{
  "n_kv_head": 1,
  "rope_fraction": 0.5,
  "attn_scale": 0.192,
  "bias": "none",
  "init": "orth",
  "init_std_o": 0.0,
  "init_std_down": 0.0,
  "lr": 0.00716,
  "lr_head": 0.00561,
  "final_lr_fraction": 0.0,
  "doc_mask": false
}
Each number is 128 + 24 x the weight over its row's rms, rounded and kept within 0 to 255. Layers, rows and columns count from 0. Numbers have three digits each. The size before them is the row's rms in percent of the matrix's.

# layer 7 MLP up, 768x192, rms 0.105, rows 506-612, columns 64-127
102:108104133152150100108193130146148117117109109130167120131157140076115146088145124092147146071167120095150128104119181135127174126091146121143124129122111119133143094146084150113149101124086117
092:141138158082093147138155102157173108108107169130111157154119126093121144159110153144113166144129099144162135153115124112090129122118189117170095140127156130170125115112143129102154098134153147
101:146110147155121106152146098135124114148067109138112120142138141122162147107148142150145177146096134099111078150163184105120160124132158162096123115151156120140166139136161132163175117153110100
094:159168141146117118133107159126128132115171144142117139123199143099130142132112144101105129145156120108137111103162151097107153079140152137161148114121126181141137160150126116141158105099100128
099:127106113144128119137130163160141166158152150120113129147153138145104101094120105141145132157165114085177123122128118110156093119117116139105092116111134104104086155138125104149148125110106116
106:047138113118128103124118108142146127140117165162102115101144094168182137121190111166133134097117133128140120129145127163131132127099142152115105100136148180099153109159135124162075115059118127
098:135125136122154141180131089131121140133128123113135111167168137143121150138077132121102125136078071109120108124178158121120122103134166099122122075147177155121098135139082150135119100083064113
107:101116121144173135135143112103099154108151109168154108131137115119157134074161086105103153135157191152097147144143139169123109155105103126168125121117115137108150161131141125126185119132121115
096:055114081117139096108126124159103103142100104148139127128147103166178102119110173151088108127139073108173124106128173122120146087159140131113136145131171148161134098128118087107097129149126151
085:133105119152172116116106132104112146095108126160118110094154198122120094095135091119115087112130165112116151090126162106124090145149138132116111107144147138104146142156135154143162144115100145
094:195127130137156091128087131148155097138155147144113113152095096148136126100138104162106127145161167147101129115114126170164119106113175109154118160096147144109128118132142101125118073136157129
099:125143152136141139116096108122130121104099108131107099126120122168133143175169128125151105127114129165163108131136146162142087123115116115138152131136077116132155115175130087169117152088132157
096:110127119173181123153110133168101145114089126153156094163148150134107110088130151102112135142127125174113083128110154178111134171145119121145086107142114134168137126116124132110125150132144144
096:124155088103147132092110087131125098126102121178167091106134133141107174108168087153117134078137128121127149172141132141117131066148116155148110132131143114116184122168126150170123108121114148
091:135084094116112142118116145123115082131125113108110142205120103093189138080124129117110132126161126168157122105129123128166085136125174143155095128123139113146180119149149158131163121168179123
090:139181121145098103107170098134135156144113125124117151172152104122107084095123106135074123104107105184145129113130091134116131159154139081089118135119119116158074148173084119154129118124183120
093:138107133141177179154158148159151142125130123131118091172136130091154133135160114080128157167116099144113129105146097130094122114136110129144145134155135109114098151128160148144121202145131114
106:103136141166117087118136163102132117132130149108123109102096129116140120102112164103128168157121119130142138076165149131092142153147157106138132099145107111141115110121152128117178116141097129
083:132153101119140100102176151133127114105095139141111155106133111136137166093120138151128180166093120124148140111110133111112155131134160093131049157106125108169123112093133176113110116113143162
106:132133096137148100145108094094105127152112129134094175120111107118159129090106113115147125132150115121149077078106150122139097132120115117138155105087124143164086113103122114117169162162124127
103:173127124139131115126147125110116098117078142179120117147083084088103110158120114102138134091159151106151071094148153155151118119132164153136101158142123157137121138106110099140109130095114170
102:130136113128153109122133123137126114165134133131128149112118149117145136119093114124121144110116134127188168136167103101121126142135109101120167125146142139120156143126091127163141110092166138
104:083146131113132141131130156131124126127167138167096122166156143130185152147114156125121137139077079137120129111118111099174095143170118127156125134158106149085130119131142132138156162154155133
104:167162147120088127105137121117129093118113119129135175123115099135162104119162098150140149146124188151085142122120134098100144117104143172086150124160142141139117135110183118110128120148141113
090:158086110128139169106110136164144090169137092158105155110122109136134120114129172102136140150095105110155123113134086140165164120171124087112112121120122109157162118157116147134110133184146138
101:135129098145118096132152125138143099145131146138129185147111163141124113125112118093113096121149133170150094127118114116150105159107111120110121091148064086130102153127108114125162071121132152
100:129146148174118106097134114127136102108129089156091085137143098097121109138144098117133180153142124137145142098112093166152111148121174154143134159100123128115146117151104119120139109097123130
105:079127086082136121126120181156118143150139122170143141115185155125148121103133090143134132121112148148125117117152122129123151105095116168159146133118175165146158152125087115159135112141138126
083:111120119149116135128133154147132110125119134141122165118122147120121146095122165085118134144168144094123154119130132144116099116116144080122159176138116152145082128123142146172161118150094121
105:161171167131118138152081100089106128134126112126145113129117128178136108139118073121157109114118130173130151158115147168083130129123109111152137107146131121113092146087120148083132124082131079
099:123120127131100104123093139116147070138106145126142110141152131163163106116138116140114143113140137159142100173133139113108141097107128122151093139143111131106117109111116097109154136188132180
078:104164130119145130109132174141168125138146122127181135127135114128179125111132122140116152139091056144103146104105148128142122117180117133139101148118116101116101114143126127154141138132168088
087:137106126120148099109143168098133133108150116114161117086110105143172134103175126124124161087114094130106103097121130148096122138079141137179139141138133140149099113167115141139095131158113129
113:154135112142143130103101119170159114122093082128122154137149119103146173157137156145088139111146117146170088126130150110098140138180070122156139145101116123115107121141088133121099094155142112
104:129138156137101172099108110095124107117130117145091093168134139098150156111125132148105176120074121125145117164134117116146155122098148143095163125108131181146156143132112153136132111120114088
108:124119077128148131183156126146130118125130115144108155156159119130114110111119130141176156131111125117117088135098117117144113147079129133126097124119138134149091176107138141122173171143133140
109:163116132122128149102118113145130130165111173134107084159142129127141139073115102144108157103152134122165104105160148068137141122149106103098124140128140124115124134144123114027097168125091192
093:140117095089164118151138121149142131126159092143158143120133122079177148133142144128120138129127092102110097108099136172099110119107142142149117159134105177108087098092129117192111123133114139
095:105106144125160136109193132219104139120161122136127113133138133147116135104147126153151144138129128135140162133118141126105153154119155122121116097143128141134122124148120134110167129131130162
095:139104095095109165116132104179100122098105144129124077138136103130133124143120122117121146144116093138101128109093131145097085107135097107154145126153125169145106171138128104162147189162102115
101:118158110118158153129118121102164103157105103120183111123099155120132104091089157124123121174139147116143122130130140181103122126128165094122101122155091129103102157157150179127151165083088108
103:120089154105137136107142142135145103154128135092151114141133116179179118128159138113126102091121085157144125152139136156103153149093146133134119140124139142148154151137104103168092105063099094
104:160104135133118141131097114156174156147125105117109107110124154124142104144104116138143140134132144127125134148105170123146085119177173161117134160153153131157122139133098128080133154125084146
090:114154164180118115128104127122087114133139118147154126135091095108117155103145092128104094144142147127124136112179065129170219147120095123138112211156137129120116159155149141129113170150117122
092:109143115142086181118101086140117122110161097121114112179151103127118166066140138152160123114162121141166092119108129100152131155111154140129112101127126106174100130103138149098130135109141097
099:142128186153134118080103131111121120116133125100103146112138164145164111136129125162175116120115137142125152083143151144102087116117115180129140137123125122112156147170123094099105119137121126
088:129126131112138085130102097145119152122163139107090144143134129143156091138176093101172098163136131130115139205078157137081146132130113112143109093139110152194144121114133098145154142138079126
101:194096091160141098120150139128154121128127168109116157147120121137135069126112111103128151148148077134124121116136133123168150161140132120088143106144136155112095152101129170137146077101121155
101:115102092106129160109109149159153096107153094106144113136093103141119097126107139112137102119172154114143109126130175144188139138121134097121093121107117092125141146091120113109142118106136156
099:094149163123163159110124102135104136135115137126115114117161142139162114171139140112152110171135120101135141130104103144118164068128162134075131122102149111133163156162133124113164118167096141
086:185086123123116096133122156150116076159145105144153122114164145131118124134117107133135083132137093146115086159189110106137109130093141114129131129118165108176080154151178114084130105134156100
091:119170116128138112140114144121104121147139170136170104127141158141087094112093100106120125122118154174085118129107204102151100123150134122113143129139073099166127150103135123102100130165119159
100:122146110125141175128133128159083120143110120133091133051136135109115070085108160118117176120115113112140122114176135105151151087120117134155092122156119152152170162106147143157136121127128091
101:141144167115121125092089124118127146125117147123187097120113087140106148061155175130134137128142105105111116141105136139086161130086124129145124080114168126145097099108135120116142125148101117
109:138070144100144116080080133101142111149127133147129122135146116140164107115106116158103131137136126124161130168111178080109080109103090132163144105114174160139113132140106117149149114133128125
105:128173111138112136113145126115116116097145105112179145112161152140150135120138120109130119172156125138084108177132149124123125122104081150113102190141125124148148145105121188123146141130134101
109:167128118122141120153102148143129128131122089130113131106147160141152106124169156139119123123116112143119118126117138160144136138156127159180101096114115109175118136143110152099146133156140102
099:105144149140128129119136121155096102143143129149091147122144100120140114134159130113124141111113176114181140141100154121112183102165118140097117128125130145081137129139118131137096121130123081
097:131149106117094070150063092169075119113129124124077133153115131106131157092146168125154113124161143149104149132119158144119155109120113147100103123141126137127103093141123133077090146146105128
093:121138076097127152105142128141106110118142102108127143114143191120146133126113150106152132142117112156135162132151157130166131130171153150148128138178145118137132135096162171173134141138153093
101:129155103154135171096136114102119138166152107194128135150117149095086131088151125142120097082132187120138113127154105121116123118183110157140146094152187151117138136134086095123162106126137124
107:133132118112119138153151143126096155118131114111088094155140131132156108119109089138128143080127160135110134138099132151085114087147168097115078120124156118136093166125152130150118086116071108
098:136147126115130110138121108131131178130112145095129133187152121154102144132121121128124078146111089128092105136114151121149101105162135102124115136130122149162082171132088107127130173123157098
098:134163131151127139119197153116134140118143118100133124131138150075136187109135144160119146139084111107134162167197149138100119110153148140136118148104131155164087115097152136115143112107113150
106:127140130135132163135126092143113096140131096142086132103154072148145087123115123110146139094146106171115131136147113156098160117121155106094133118087124161160111131121074180130141180158126120
088:160129120140107101138143112106139138107095129162116136135122112154129110101122115176121150110106127125113099114121147142142105128128132140100150125162101188088139114146149147173136116097179109
088:117142122138109170151077075114068121111157084119084098134129141103098094101123133126149122133155109113156169166147147175165118098106096077158148135121118132131125144126167132110123127132121072
094:132153128116128104096143104126158136130101140108101155148136108169106152161109112102110148133083158109125098150102140103071151123125092125106133100095101098131112125143138139113142161154136114
099:157108123127135129137132127128128067170132130146116122124077182111095135146130119110170130092118128118092113142130136086146150111162124125129101150144083144166094110145103135107160139099128139
102:146115169160166165125090104122134121122138091098104108109111137171156111137145113134147146135098146112097130139168118132136120159118148099125128080118091086144084146138131128110123173153131122
098:127152148123135125136110141112155082137177112137113121145078121074173105148104157139122155119128123129132102148191102121138150092137164128128126132095128126114070131133096112100136139160126065
084:123135107152139125101146125139128161132134093184124100082110084095119149114132149139138132114181186118151145103127149095099137098147159099202092123162130138107139138156122170148105137137133118
103:074095121174133137114138109123149107164129117158112150122184150164154121125097149145108143121107099146088089099115133156102155120125105158102140128170090096128155161142113125122172102154118092
105:127135121100088153129117097120072153135100140155151126133118096126173141088104124104127113086118136144180121126099139102150158136124112149111084149109134095156133154146119143108124138146121164
106:090113069090154125109107135172159137135104110108094106113136127174095063147132142126113140185122097123135149104130158145147139126137088104119111117135111168150144106118098152111133114146116120
093:155103160156138154100120167142122142141113130132161124134085104140147141119133076148141129125140088104117142152082095170139122133099130119125108151157124131113132128133173148100142143101155135
106:111164124169178092096154130128075114139134106114113106106137126100186102108118144132129129126122177125113148114133119170134138126098138156133131152129130149119137112135133088098156132101114093
105:123154067078134140119120141151134183091152148101130112120155095157125181081125129113155157126123090131127076147160101160120135080117159157119130133150093123130144122097148159139141136101132125
112:165125135162153117106155136156101143167126136152088128080135124161157102150139121107159105138104096137161131126137135154134157148075173168144136120099119152150121146132129114148145109107112138
089:125120114132153121115132138100117129118110155156128106119088148122107142119133081153143115137105092131101121107094181112122132136143053093158154116164099117118139145165117101136106132122126115
113:136106131146138125148090090127130151136155129107130130130142169140091113192125138141107171150129151106133148138124147094087099132144110147109081123167094138121118161131165154120142145131110088
088:069132163101179106126111121121134098111088114125134130133101140149141111131148074143158102148118107125092156176085147155091140114106093132144113148138100125115151142147122107117081132147150121
097:099074108125091144155166132115145114136121084142133132128115142124160156108083127081069146132130070122156141147124142135106113165118136108129153139150136112146134128138127099142108131134106130
105:170123122154132102105138119075093087123124108095151165096123131133121140142129145114158159129127130126071104174136153109124126104144094124117176158126151111090095143126129088149140119143153141
098:111149111153084129121112131154147117138119112100104148144141118129110164117107099125056099097144116170159120174106157117134117098127127108119095121118151122123118123149115112126142118130124121
106:166120091098160115126098147166093119139114168155130121097169084147094141088117176122117182098113104167128104121145143147128071123100128133148156095147119140123121138163139138135126165116128117
091:117127145135091094132110172113141090142131126122125125163100081087163112158151155124127096115147139133143168190150152134111087108155113152127115140147090157101066157138120142145150167149152138
094:161138111169121145105121127076139116141083111123127108129096097155107135102122131129149108147089096113130127107132126177101140151087158126125170119142145137122121109085168113155102171141139120
101:125101154191141115178137124175081120095104108131099133104138172081105098110117113153101146168133077117140118093111138148124133134200122134131110132123124121122082126122111147112110136137156173
084:127124076145175108108151144136171115056105141154148141123111117148173086132150134126113183140134126121102153136083109148153140150147101125083127108177137162114115160070127134122141156124154160
105:142151110122125142103114172137125135118116097139151146153118158135108152118095120107131164115114129166166186134126120124111120152091151172183070092142121135115157128142122137142108135156165117
107:126156167106112155119141119117122139115173156088082129139120107140110115141088120109121135105095116110126134131164168119121101146172101103116125153081161074124102127173154071150134111106116153
097:117149100128119090152121098126117079134117159166142158134133104160094171100100140142104130138138140160122104141167141138137143150123135109114147168134090131145126056134095129078134111109153144
101:123163135134140154154141125130089081099133106136175112143103152152121121113108110147132129148132151121169120092184134112161147152115133126117127126138103126179185136118134126159195133151090103
105:206118141147203122138121136114132147130110117088142138170134141133100104102138094139096160136140113115151117125130137127126109122096116119133132164095127103163092127117098109125191078159147112
112:140125109186129078107130158165159129131140145133101132145145127152120142130117117140120182132170128152094116148131122142171169111116119158131140170155145113122149133157152117127122115100095102
103:148169099124125145107138115115118126129137118175121129097123155117140114106129117149169101116118085109099122090126149148107153119094167135115109129159128133132138068099145143135144133106147186
109:135107106152108120113121152131114099151146129151141103111131144133115099130206118136126099123083169127143132151140151119071128113154115107089080100133093117157058153105116119106123147119112126
103:085115190108121139124148148152145108113119132120099097135117121076151189127141106146141100137122128138087111158150158135129170170157108131135126139098101077147080129151123110177120116073109126
112:134145135143103132134158143153137118130121096149096136142089156132136123118126136096121112130116129088132152073102174192110112127131142133101109124148100106128113090112132166175123105129098132
109:163122132159156140111120084102100148126140114110087144169169116108127109108131127083122110172102120107110148107187138148156136122151123118087110113117146101131157171117123114173188098141091108
110:082101096143086101077130124137134160122146115157136094119119137119106156117124140109124172145111143151125140175144087136139130074139118144104098091133162102104117123105112086076100101102100158
100:140136138137098103085139107134097149106148104156139111153168122144117141114121094118136127102142086157155167121143141150094170104135127160122114133141118103108099104131120132097165135138094135
089:169129153134135100125095088111110181152123153173150137126113087156095134089141153129100115100115137140108122125143131167105128152156144154125098126110123127093101113131132100086130109151141126
097:171139104163125147096184099144128120162146103092143147137166151120138118099061129125131106094130126104138102066148113107089114109158106115110135110081121102110095144137143172135131120124114109
090:112145118134137120112157099113098139125135107132136144133089104089168148101084160127092128138119109140141114090080110121146132123104106148080177124155189095111136089140135155124129136130161123
117:159140129115156123117129127094112151124208108154104151062128137135158117118129094114113138135128133171113166171141119127124108138089147118092142072121121189128135116124109123146151108125112113
# layer 7 MLP down (transposed), 768x192, rms 0.161, rows 506-612, columns 64-127
104:127120168118134125107134068155073121111157175116147133121141137094123205099109129139157124115101124118128135088102137120117131130143121162140130127149109112082116122135117138155075129139113095
095:129138117107143114143114125157112157099161124144134089142110115150111121135148134094124101205134140133137141136127107136112137120090123110115107111135124120139101126119159152103126153125132117
106:125132128107113150095139148108086124113202142120114138148175107121145144104116134101121126136134111192109139128082116138174133126092165113077117136144131127131138095143137128145152151136152140
088:156150107179146128117181107150107152116162094136136093141121108076103162159121136131155124146119160098143109151138121125098142144145082128120154138149159108147085118126148107106135136159093134
090:129119118109097155085161152143107094120171129087146119163080135136134171186115114126159119112127135152087137133136139157126141162146116126123073145133106118102105132127119147138128147161134125
099:130136111146157117112131133112122120132167095156165122148153118079138134068147119115104095124141162126103152150152108105148115108108157065124124097152140133063127114127156165142159133150168126
098:142128121121167125126141134131154132142154149121135149109162155166137151189077114153144133123135123107144113118171143129120138153125163155116109163154190113094115107113119155115129163112115144
110:101152107141109142135116122122091074145137160129159128117111115124130088122126165106136119143135150113128158146161109110145128091132166115151145162135150117128148161106119134140127142132138173
093:136103126134106079177148112094148112103088154109126122115110155075075122151152126086105147154104131180159161136158142158123151172084118154148103129156140113139132140136133159163082141102100085
085:098098137163109188159133157091093133091153143144113079159166171123121137123154143175139154084101140132133127144116100122136106109132135086130165157118125135134100125117183147073143105121159104
093:117142181114147131187143153155112159157151110125115093117151141139130143112123140151130108141118128143098108154121169179128117066133078090115128101144153156158128152130142119130143114121124124
098:118172154164163102157148124111147106122165142133159149136105135113125119100146152128142133108147119083119115139125132123136144171120143107112125164083146175132111151143098175135129156182098148
103:127106102128139157091109104152135126098121150140133091136124143146106122106055144135135142130144141118151130105136082169148135074128127112063118104133137132122126141125147153107113142087102148
094:148112135085151077112134116158146141142101115112114096114105162113148093158122142107105134079122121126144095154113098114129112125104163114129150083100137132111134147125105127111174132163135131
092:148102106112151150120121148081085152104102157149127118159132134111128108094112112110168146112125116097095118115134142106130152099154091125136150135115144145140079105134158161130154126111119125
087:156148115113113159147128113106124110157131098106146104149097076138115119149135122166121155112124195114140106108096069067105152090153121148127127116132082053145164137154124134146157128149131115
087:122136113124107125133149123091102103143117136119151161101136185145076128134114135182143089123091176119157098104118146117149133109099159136119093129112115129139106142113101129182145079094087111
102:113155118095134111100125104091136115119111144143143124179157117181121161153107096145119108113127089133119194115112132118133108150127106160100136157105096147128160162105126095129077138119189161
086:108116138155141130155133112147090147113139125120111107125147137149097110125132195104133102113130126114135153167080116122105094139157114145096113110166147131118091125134130122092124131129118133
100:128127124133105099136167163195151126118145078111141080140144160142132127105126148158118098113140132158101142124135119106108123189116131161172116182146122100105159144117101129176103134118145107
106:133112094105153123130091133127144160129147107131095122132094174130120169111153120135184110115117125110122126153097106111127141179142128134121153160087143088153111159103135092146104134150141088
095:126142135110151147123112124090124100142134098138121118130156141130127112157120158159114131142116168152163147115121118155109163132120157126121113111100112086146120141153120128109166139136171075
105:161093146129127153158127096164107116146134108094143141122121146110091151138144117115141148091167183083135086124103141108110114104136126125081133068141108101149151114152133115138106100108129119
100:156127115137106117126127161119106151118092120115146108136109088088096144114123105170136168129097100095112125135083112110092162105131155209099101101135167151147136101116121163160177131159150202
096:085093131079133109144117141150131111080141158123135134168092096141107167115112056174106168134131127133106142151147125141086153131093102168111151118164123125118127131136137123146133127093133144
096:127133108126116134145131141118106151136128119156152161154111125158117134149123118144137158092158147160122107133156103139158100089162122099149109134179109135140165139148094142113144110100136123
100:131130150175109126128162112107118164164131127164136146086130138116109113140090129135130133117128111091168141144123101126123140140101149138117124146127105110091128138140183145082159161121085097
112:103109140140112102169112123087117134097104146149149109130129127162106114157150109136126143128140149083117171154111127154136170142149156124174111114123129152123088145148094133088106133117125155
081:091151108107140131131152124125115151140132132168146126132107093124157082170087112151133116093159113157122155128144130112122111107152135167139157094145118079132155089134117132099102148113186128
107:135103126117183144141106117125152152116141121164160143125105147163140119099109122117122140178123130103136123142170131096116113120146101113092105131130133164114122158199118108099127117151110139
102:133127159099100113133092100143175141157106132103107140161155104134128140114154131122139162107142150156108123165068168140095103112137136140111121107087123142136159131153070115081120165099133158
078:124105100118127151141157145125152099118124114099093150096114129139143138084128129196155143080144121095122064129125175131133152099137155095122153127146126169163142155109153109172139150136100137
081:156118125122178172145096069135099105115111113092138076152151114127138139093142127139114112105147127121136122120089122137141136105125153142143105114142121167129147138108139160097135123144132156
108:148114110133171139170119108130188126136106151146124190089143137121106113143141114118131109141094149134132128133116169142107134147097131143138114152112141168098080156108084137090084164128162158
103:123149120107167119182150100110079098123080123135100123142103172134106135145123109140117090091110128114113176126118168086165131126099107078172124133141113139148141099138160089134154121112106133
108:168067116140097098134130200140114109092100111127111119108122153126122121143104148107141090134154161133151142159166142147145118094118161128179150160146135088142147137091099138135151170133132098
110:110099159117088122134137104116076138119127147168094141107155141172172120140117122128120136117167105121143129112166096109124132158121110111153146150122113144175133135085138122105121189131122122
093:136146131144115103120159107131143122150149128113093133121122179133064100118098112117111111116132162115121144153156130102121120136132166160089146098101133099114166115115126102128126150165102086
110:123160146137103068120072101106106099118121151105156140115108128110160090128148119118110144094118159154141162170127164162153122190128145163126102116114106144131143141143132128105110116129129136
090:147113138155150128118132142169080126129112122090175157141095140137134123126122090110123134124122123167136101123103130145115127153142140127114107169111061126126095132148162104167162112129094144
109:089103152150137117145140183158163141124150071137155095147148074116109125117090137085100080143122120115118144131104157108132164148154150132080166122129125107118137152094122136125151168097112154
102:152128165148135118150149170094124173141150077142137096144137117113065155128133134163112148139152139132134125074119129183128111128131093154109116110102111100137163100088132107099116125163134140
112:136124108142138139107099162103136131116126151159114129120150131107146155130144125087108113124085138135106143162156133138155096125141121127132139134130129094108065116109139120132110144102181125
090:163158139128089134113105097109114143132128151140132151158119140129183124088145165149070144123100119121102063093117153115117154114101164097098136179105120083138131129114129098113148125131157100
094:137175161135162132102171171154146134126130130111133140094080131157144138158114164121136146126140128105149112138144096111087161136150121134118130140114163134135113119147146120109162099110130130
102:213135144107117139126092087103082119101162085168148091143131174188101136097116143107131109161144158100111095127171123115153118103127142130120124086111127108127129154145122168099183134109124130
092:137114153144134130135118113106148091145111146100164134132145150117142136150119142096141178121144109141112145131155172134137124122091135114153121101094092148129106134149158105145109175180123126
096:121107094109132134109057116154063144094193142096142096133124127117085108160160112136119132119135161164119142146064154110134135154112110121155155109120096181121130138141145099139120116152187158
094:149090134137047130097087127093100128094125122160132190163118094148122139168118100105117130155121132118125133084154102130121160110166147157103126139142126159109114132112149164117181136196108099
096:173129094153110082157140181141112165149146122127147132098117116144136156119104099124087132121096152149097104120131103078115132155140120140138164127145132106104099109114095133149098140111156156
087:111167084154097135112162121128117112157158141092131120155089124120104145100096118153148144167133173106178097120113153084142133113133123156152077121122147112103104111109120149109146115132117118
087:129098105091112138110124105152155171166137077122098174101108121131081133125086122147110149078143136077105162121107088127121143153098101113151137134151118124139147131132137092117099159131125133
092:187106135155101102158150177133158104133136102122160080177106104131136155151129088086131117148133131123134156112116138141119139119117127095108176186129136094141107125133092127141113145086164148
103:123098112109112132103157180109139089158130149138123128117122113122139113119173120127105160150143125191121137143149131123140108131152113164102087175145156103133112121164132120119131122095155156
110:141086142113157092120152129155120110106132145123126122135154120166142131138148108188154111125121117168128093114064107089096133152100123117127180145171121138132134126137127126110083111163112118
100:113111122093122079160122138166152149134120114112147119141111121106118118145091144100159114102129117068188114082157093123147150146155127145176129108129080145091117132108136164124151110111095155
108:115149102106138172098142120117138137102164140118109098121137175104110145095147127159128133138102079116178149085166152117150111141103121151105074123168134114129136121104137171143164142091135144
100:139153147162111142138157085169143115206101139135103083135139127125135151116160071083127077122140175116106134122165116109126137119137134155135116154101114149060102090110113153166135122164147132
096:107116127156172159155171132115140101153108128125127128095136092134118117163114107133148138149107116121155114135156078087146137144145133107155142161106135103124135158105148128158132101126171114
098:106126143115148140101154147139140158137111137086135141127138092133114174127127112120150111124103176113137129153170125122088148148102124139112103110133128130138164089100114102109119147136127098
099:158125124120170071139115159158123101120143182137104104156086167165126139148112102140119164127122116106105088069116118124122138143104087099104156138140116132108139177114147121098083112150117114
102:134099130155109125118151127165131146162132113086129121124119114143143139111095102123098091133162133093145146117158115113098137161114139121136069150147108145117117164130122113141169144132131147
096:077131130115141162149153153173101123125123107112135114124098110137116148158153149148154086102126146150087141089131129177147117108123115149165135119110163156177151117128125133147131116112103121
108:151158102092166137142095089102106130089144126137156115098136130155129116117156123154157137138157152131098154127122092151142151144115162079137118123155140125117093165068096086110108141124153142
110:132168145152133177142126117154138138079118172139110137109104111100143109095152141133129099164132117149109133132150151133122132146125143110144122150136142159091118115137163109128106120103139099
088:189091101141153152153130112174125122114102172127147145143111119104114140133149112119163116125176129122129124116132107115113137123117174073096119167104155136129120118149130142102173156136095201
083:135093150148137103101179141122138142149116123155131161148118108155154135154151100161100144105128152114135138111118078080117141128124142144098111109108147160143135121139095102117148113115130189
097:068111119113130098146117133132115102130146154127149129106106122127128157130080133143114132109169124094154200113099124120115110118131175117113078119128166100121132152086133139123141139162098109
098:078094155126095140106127132166141139127146159155109140157133111086125182149130127132118137125172150153124112142099119118156139111130128166097188104109137113132157178128101136115143103114153119
105:147152122128123125097138122139134168137145177084093160116095153100141133153139123123093118144137084152139122118125152184159129111096165110085120159126092089157127107086119114115147127129115092
102:118143114134144106158134109121154144143075173127138167062129174136097107143137133130097130117118123137149135129134100151125129125114124139131136125186173108146133092097129134147130102088111150
084:147134144123099087134159076114105103159124123091133102167136147152110142127115111161163116141115115134108142160103110136171147136119136142142111135158165192109123170125130103135092118144125135
114:070137098105107129148106148124101153073133125143083133139143129109142143162089137165112065161139140163082158136106131117124153153118174108139108128152124129084112095152134130131136069124167126
109:115142082101136126086125143099130143167115149138162145116092105138119143155133103157131126136087108112099159142136090146119083153138145144106171112096133133112163151122103143134100155138170110
111:136115144130116105150108102149174151124100158115165120095161129163114099156130162125124146124132146118149102107170127122107170136152168094140154143159121108140136091127129167128117108128142087
090:094155095129097130145135119105144106135106096110131124168130103151178117170110107084149125117123171161123108158100124114122104130104122127101118132174138115146147110131135145102152112128158129
107:093111132123112096129144078150129145160089130128151115137115104084134107149147114141132127126152152149143136116161141127178127121151105154146121107105144128145071105099112106116148148099111165
098:184136136155122178103137131081127103120100127164126133131149139094173109144131160138139119163163099110152099134099142122145136130135117141127156063130180134135089097165169098158137126122111110
106:144117121120133117138121129135122127163112140164109155150128164140160109174172107141113120117138140119104097108154124112097109176114123099120141129091117089117143197114146141151127127117168118
084:143165120143140098163145108133110107117106116120133137120112100122130148160165153144077099111131139157127123130117112173148134172168139148110131131072135128145095103104146134116108106178099111
112:130098139116132102109108081121190126153125154113135112132132107075115102115088131116138164154093105111096121115113131127162100098152136158142157128116151127085120137121107134140156152076126118
091:115142095138149152147145136160145149162124166139104119135091141096145115159152142122164104092189115103122148097108133121140160108106145188118102115155142120151103120085138132134100168079130118
093:202146104134173131115126175134155148089125113147074116142110100085124087116152139132150118091162101114135153108107118123126179144122128161128098115146111100126114148080118116130167140129108157
115:155135152132118134114168128134095180114141110126133141125076130139119109102143120122075124146136147134114156149092139106125158109119103130143193140118107135164150100128128150125117122110114111
100:103098146119124152175145171101127147123106130118161135128183130109129153126138103119151126130121126139145161114133107161123149160107134147119150105115137142111093136132178120192136110159164091
106:124107120149133132112153162134153119128169117122134131118151092130140138140144159151129103141102136086082096135151104083129137132115141140092085137127122117134129131131108138134143132154121133
097:113097107110140126113129125125136142121092118139154130096143135124135141138109111158131112136114120143132132117136146125128165113132128131142101118155116119118167086180106129122164171128090130
098:142167119117126101099103169134148162114149111138130162123134097111135185143174124161115087147183097162138144154169131128157129062139102116129099116114138099168163106143121109124118131128108168
101:133143108135093144064131090125152154169121130167137145134125137111112158119131152107121091151129138130121130150120178129124083112114094087104122128117139161109152115142165133120146115147086112
082:147128155102129133143142143097116139131153113161167181141150140131132130105083130107147099103180146180138127142105120098145143108143129137147113134112120134148098094144125112099112159129120071
113:121091132118121063144127131138107154097125150130121107133139112126145117116104148109154128154127123118153143170129149126113112128122128106177131094171103178116104110147139150133174097123116122
104:086098146146111101153192085165131117133108146138174112144112176116152147148110144119141132106118052134141124106130147146108098112145116129128163122101135187131114116121155120135092124109147134
092:116144121111119178135140123095136142122087096092135112153137137139130099096113139133152094141119113122101114121139121145133105149160166162100089127100148113132099147176124159129119126136133128
099:104113120113112139097107112164115100167137167110117115133152116137091175108138125128135103148138146104152141142094155162129097147160120126114164109134111122134096123114145112152101208133130142
106:106129129105115174147121162179138087100147113092144154140160135137138121147110143125123145162105149151153140185101123090157127127069133117123173133143151135120091146122141167148133128163107121
106:154129093098104115075112083162122102113155126124157120144136123109144152096112089152124107107116099157136098138095149123152134114154104099120151133089106138093112084144090149131119138169130161
105:112051096122112097114151174166110109117170108122101109108156118182149128129113128132166149140140133126130148097121066148144164125146140132091145116129113125119131149111105147128118129116118177
108:173086141109079162103101129111126156100117148115071162164169145112136120077133140154136127149144110147141155082131146150169106169129147149124137122119116124120113151123116105124116084115126140
100:129092153132135101148122141158118130137137142112128088120137128127143148111124064143130123126153169130122119130100108101147125188128169081137115081111106109122141110138127110104078091145177139
108:122151132141108119081157100147122129132136149108116112107135113192100145098075098132097171128116095160107108122127133114151113116112108144164103157067155152105104123108158120150152100148119154
109:114130127159147140102102149145121117127143128080151169099132148129095104109158125123099092201135117099178139113124153094098117142118083151096165125134122125147124126111127105140100102119111174
115:141112106085099144114108124114123134132120109130136175093154144123098147084138124100101113167111113154129089118125118158137118125121148147097127114075105144102173088133169106123146105126094106
100:103118137049132111154153147113109108111120074150133136117079122121127093163091142120106150120105175121182118080113120147131149146128128143126132138096142141126158124169136125115121146108098143
091:111127106088153135125140133090154123148137130146127103141138138135116152109069185134129137142104118149145159103118140147105131174149141125098143132131151091165151131124105156100145100091150158
094:108162146106101136138157182098116117160161108104125103104167117123140120135114102147120085095120109150140119063130108128139140125163158125138114162141141135160110135140125149118153092115153113
089:166092140127144069185106160105153105126117129090138103111121106123096132093146108133123162155134148146123131146121134097138104159091143106123120135095095140151141110140103143157148110120124164
115:152153138136120192120166134102111126130159126130102145122112164095140116120131128102130153159131132150113138138138113142097075128124131094114149092115102160117136089146166155164168133154150138